Weights of a small transformer language model.
Size: 16 layers, width 128, 2 heads of 64.
Architecture: rotary positions, no biases in attention or MLP, normalized queries and keys.
Each number is 500 + 50 x the weight over the matrix's rms, rounded and kept within 0 to 999. Layers, rows and columns count from 0. Numbers have three digits each.

# layer 7 MLP down, 128x512, rms 0.241, rows 0-42, columns 320-383
559552609485570497531480447527487543493595625531506509512450451463526484471526571512438434476549499499544512502544464591550453484427542518567545592442542395476481412492577415500566518491511456
582479479489461558498476394485501480573444518487483520594485460612505562484477456538486534490517507534504492580438472496499480412510558628506600472528504541560537516474544521564565505434514578
507560504423475556540453534483480547559586502575531514559529497440492531495502494517436451595537536501489456506470551381573443496461524551551537497519447392539511565571478463522481496554433534
544545608512432503505477545462638494478503470564484427512458432497500522524512523463408480483498382544430549513444424396550530547451477498492485478436534534443559603512532553516463565459550520
547542554517543591548522361458525523525524514472455483515583577400480588483521555497542474518446556500541523505528423527529495503493523494458475557527538591497481499588586551569572582481519493
548428409418457474531528494509424467529543479468510535444471471544495535580515581488474593427538473439468473529540537540510576459449528437441480551479430510602440570510493471440511565391472500
566534542447541533559512482514615552448399512526526426485504549480497477519587409506433491494417501534409537507469507433572406551313496523590464473541546474447522452566461454492453537426542462
533458551483469546502440441534495548475460453449492545512497518450486469382497489471423498373560509421547563533482476526505558480555521427499535494445429595438562444465517508475539446433511496
506452528548548442567577541543475542500472558425429583439474518467523551509543513544512536589501512516506424522423477520428493427478512551497432430579525547475428585411571445497457462556513470
484494443552492600409549600529595524514506580511447473449452435537498482411609486572434452466478437515430432463430465503447433380497485423568439473417603459509483486422559470458442471432564516
450494509534481510435492505531456491483478455509543502516508499462510519431555485473501515460539423565497542456599486492512543526410411497503463486519527523552515433598480529367496401469535423
428509529476452531487516452455505442455561485435546445495579509491536506484565535526550603473535408509504541490480529534607481512491475533500508481493488470544456461482489556486442577502393539
384566378501400477434542492479477516503401432493482458591436446534510505539472580476494504404422451533516390468429576451391479458510504526508495510550571451626473531403475591409444437502535485
463512557516487457472524413591474437509483510430565469463495619548500459566572514488487470446548549415515639490495556556529584523386537496461507436469536574500622481551498494591526575537484559
501458532465499481491531545478466487289493460493482429512569411463501487476526480491446454539498443425459459463408598488502458446502485477495434522479472527411568530404527471379381405482427385
566533555473534484511488551514494534472468556434516405538473479530519588495516495510466538574545478505587545503455537480603470536495466541508625552550479484469531530498440430493508502479473588
451472478448611560442440494529513464519481689561485518506522558488491556489449434508500531473492559579533420467468508624515441514542533497584473489583536501419459542403425460513555467534526586
472470473414452427512451568407464440426603482478424479570488478429506574503477547567565604481532407525460539505491479383549505461500550449531539485451513473443456560503468487331546534467496559
476491566480606449510498512480536536467458477488510474413499501467489431500491558443588539499389532442543542523468456573506519426425493544489439420458446423511522452473509424369483493410507562
516523517463465579475514442460470483528486478491535649497535633519491441487554596559491562504535522453536589509477555397454415518485473534499484503396552405466455508495662454527495541501575540
569480498534550417436520476542415476555533553461501469495433532387525457431537630365524544483353475509532457496534424419432563520594566419506618562602498586566561328549519559434493478503429470
494428530469428457546519462515489515562453515568413500482358500488499580434455558457461465517457533452540552495503509560527507505519458497523490463502502488480562472514515496616493489517506550
417478529422562544509512485586531569421525443564456494574535475480494583579457465551451548486534438499541574539539556564662470505528518405482551408525537603497373512474425508519533496463594475
546483416531455511599395504587556455578478547485428548523434564482491648500607460524468491501488504532541528509444422502580447442549440576535536473529467507516490597446527502401459538573521454
458509452490492552532467549486486514494474430427489597482425370524509489392483478503441520466402454516500538483486506504482452536622563576513509470497586443445419500476466399412556530464436554
550542456536472510452538473433535476564535531515426496435506470444509543444496524479523531456490593450520578521500538443545513545504508525547633557515483524578527551579510546616575434502511544
553413453534594610465510531404584534398423495609548469471478556501512448449570565518572473503448466544507442502476557565556462466570538606515478459497468557485425397488511464514472489488485351
471527431467544423457481511569466524607545511488463512459534548345476471498395461532493558527536456519517547523462494495509527484477612470534536505526519565511506535485551472537610563490524548
548456496467485579446614470581557507575611561543533461420428490571473569466523492483559515355532474562526495553487578488450471494623569579602545474526429531472473486531572489547581566539511483
463532489444485436398511495548382455408470473467577475431441419495517442553556447522554527455541460422434435491423541473448521548386508367598500517516397594580484474537471540462500485570509502
509495435553509528553436550475442433537468420551530580574550564552472554446528480479434365470504572483587464501463498510497499509543422596548600398527478458531475443547439487527484528421555560
463455492532421478476606551497544434452476460499467428546369406483514517451497525441531516472426406478495528489560517407485556490413546408496504586549521435558490552580501537443569493545451532
406494603556556501538506517476578459471534496461546442573529504439475481426507455501496465526579520549539442481493457542478472525478440504498511522504465497451474453566411438515483491413504469
517422435361475488471469459547492327483530472577442501460508423516485467529519508466424579571584440524514450457532440392521469448526491409402509526485442545408554515557471525418469400458555463
507458504562511428554546449542520437427435499479532512433490546481524497569515502582467493543474424456530403530523490502534459548493448544480563490468480537396525508482552388556429474505449534
501531564480456533457547440504548438532598529496455497503618560589481504540502449459479485552511519486474520504475486508500466508469528537501506431524510570438523532488445532493408493526468521
514519423499454522565552481466480590503527526594560394433498577433471493509470542509511405580570564512501541506456437606489455489411464469452464432468614407448408534537500609572544431565464600
646455543515474477494516400452473513509410556441482449488470408560469499503514436467476507423446643494515525502461463456463596497521448520486526475497478482623525394491374580428522442547566470
591518507500491488462504565519544544465477519540420574416481542470499646544523471598566542406513523503480456519449509400418463567446478550511443464468476617582512642533535464447514409482583504
429424457467502452430514499551454481513459532391450429477468447470497403541606396526521437496420367480502530515499538633525397583405450513571467554533466587436472480546510433518504503473480515
471484567518449524644566518508528385441534499467470485522569487529516572521450433460602477326424449497611576512551495521490468533512471612460477479487454553538480488553515441488320533392464517
466518512512495465521519504552465508417492468393482492496502461393495503452493542476504395503455599439549429514529459579439491509491549506508457418506526509432442496468462494442490483454515406
540451552548435498509542533497563463359424483511560493545500423561479538437517407532454481499550522520426467483545527540451441564492465617409446530499543478532341450471503484317461532506494543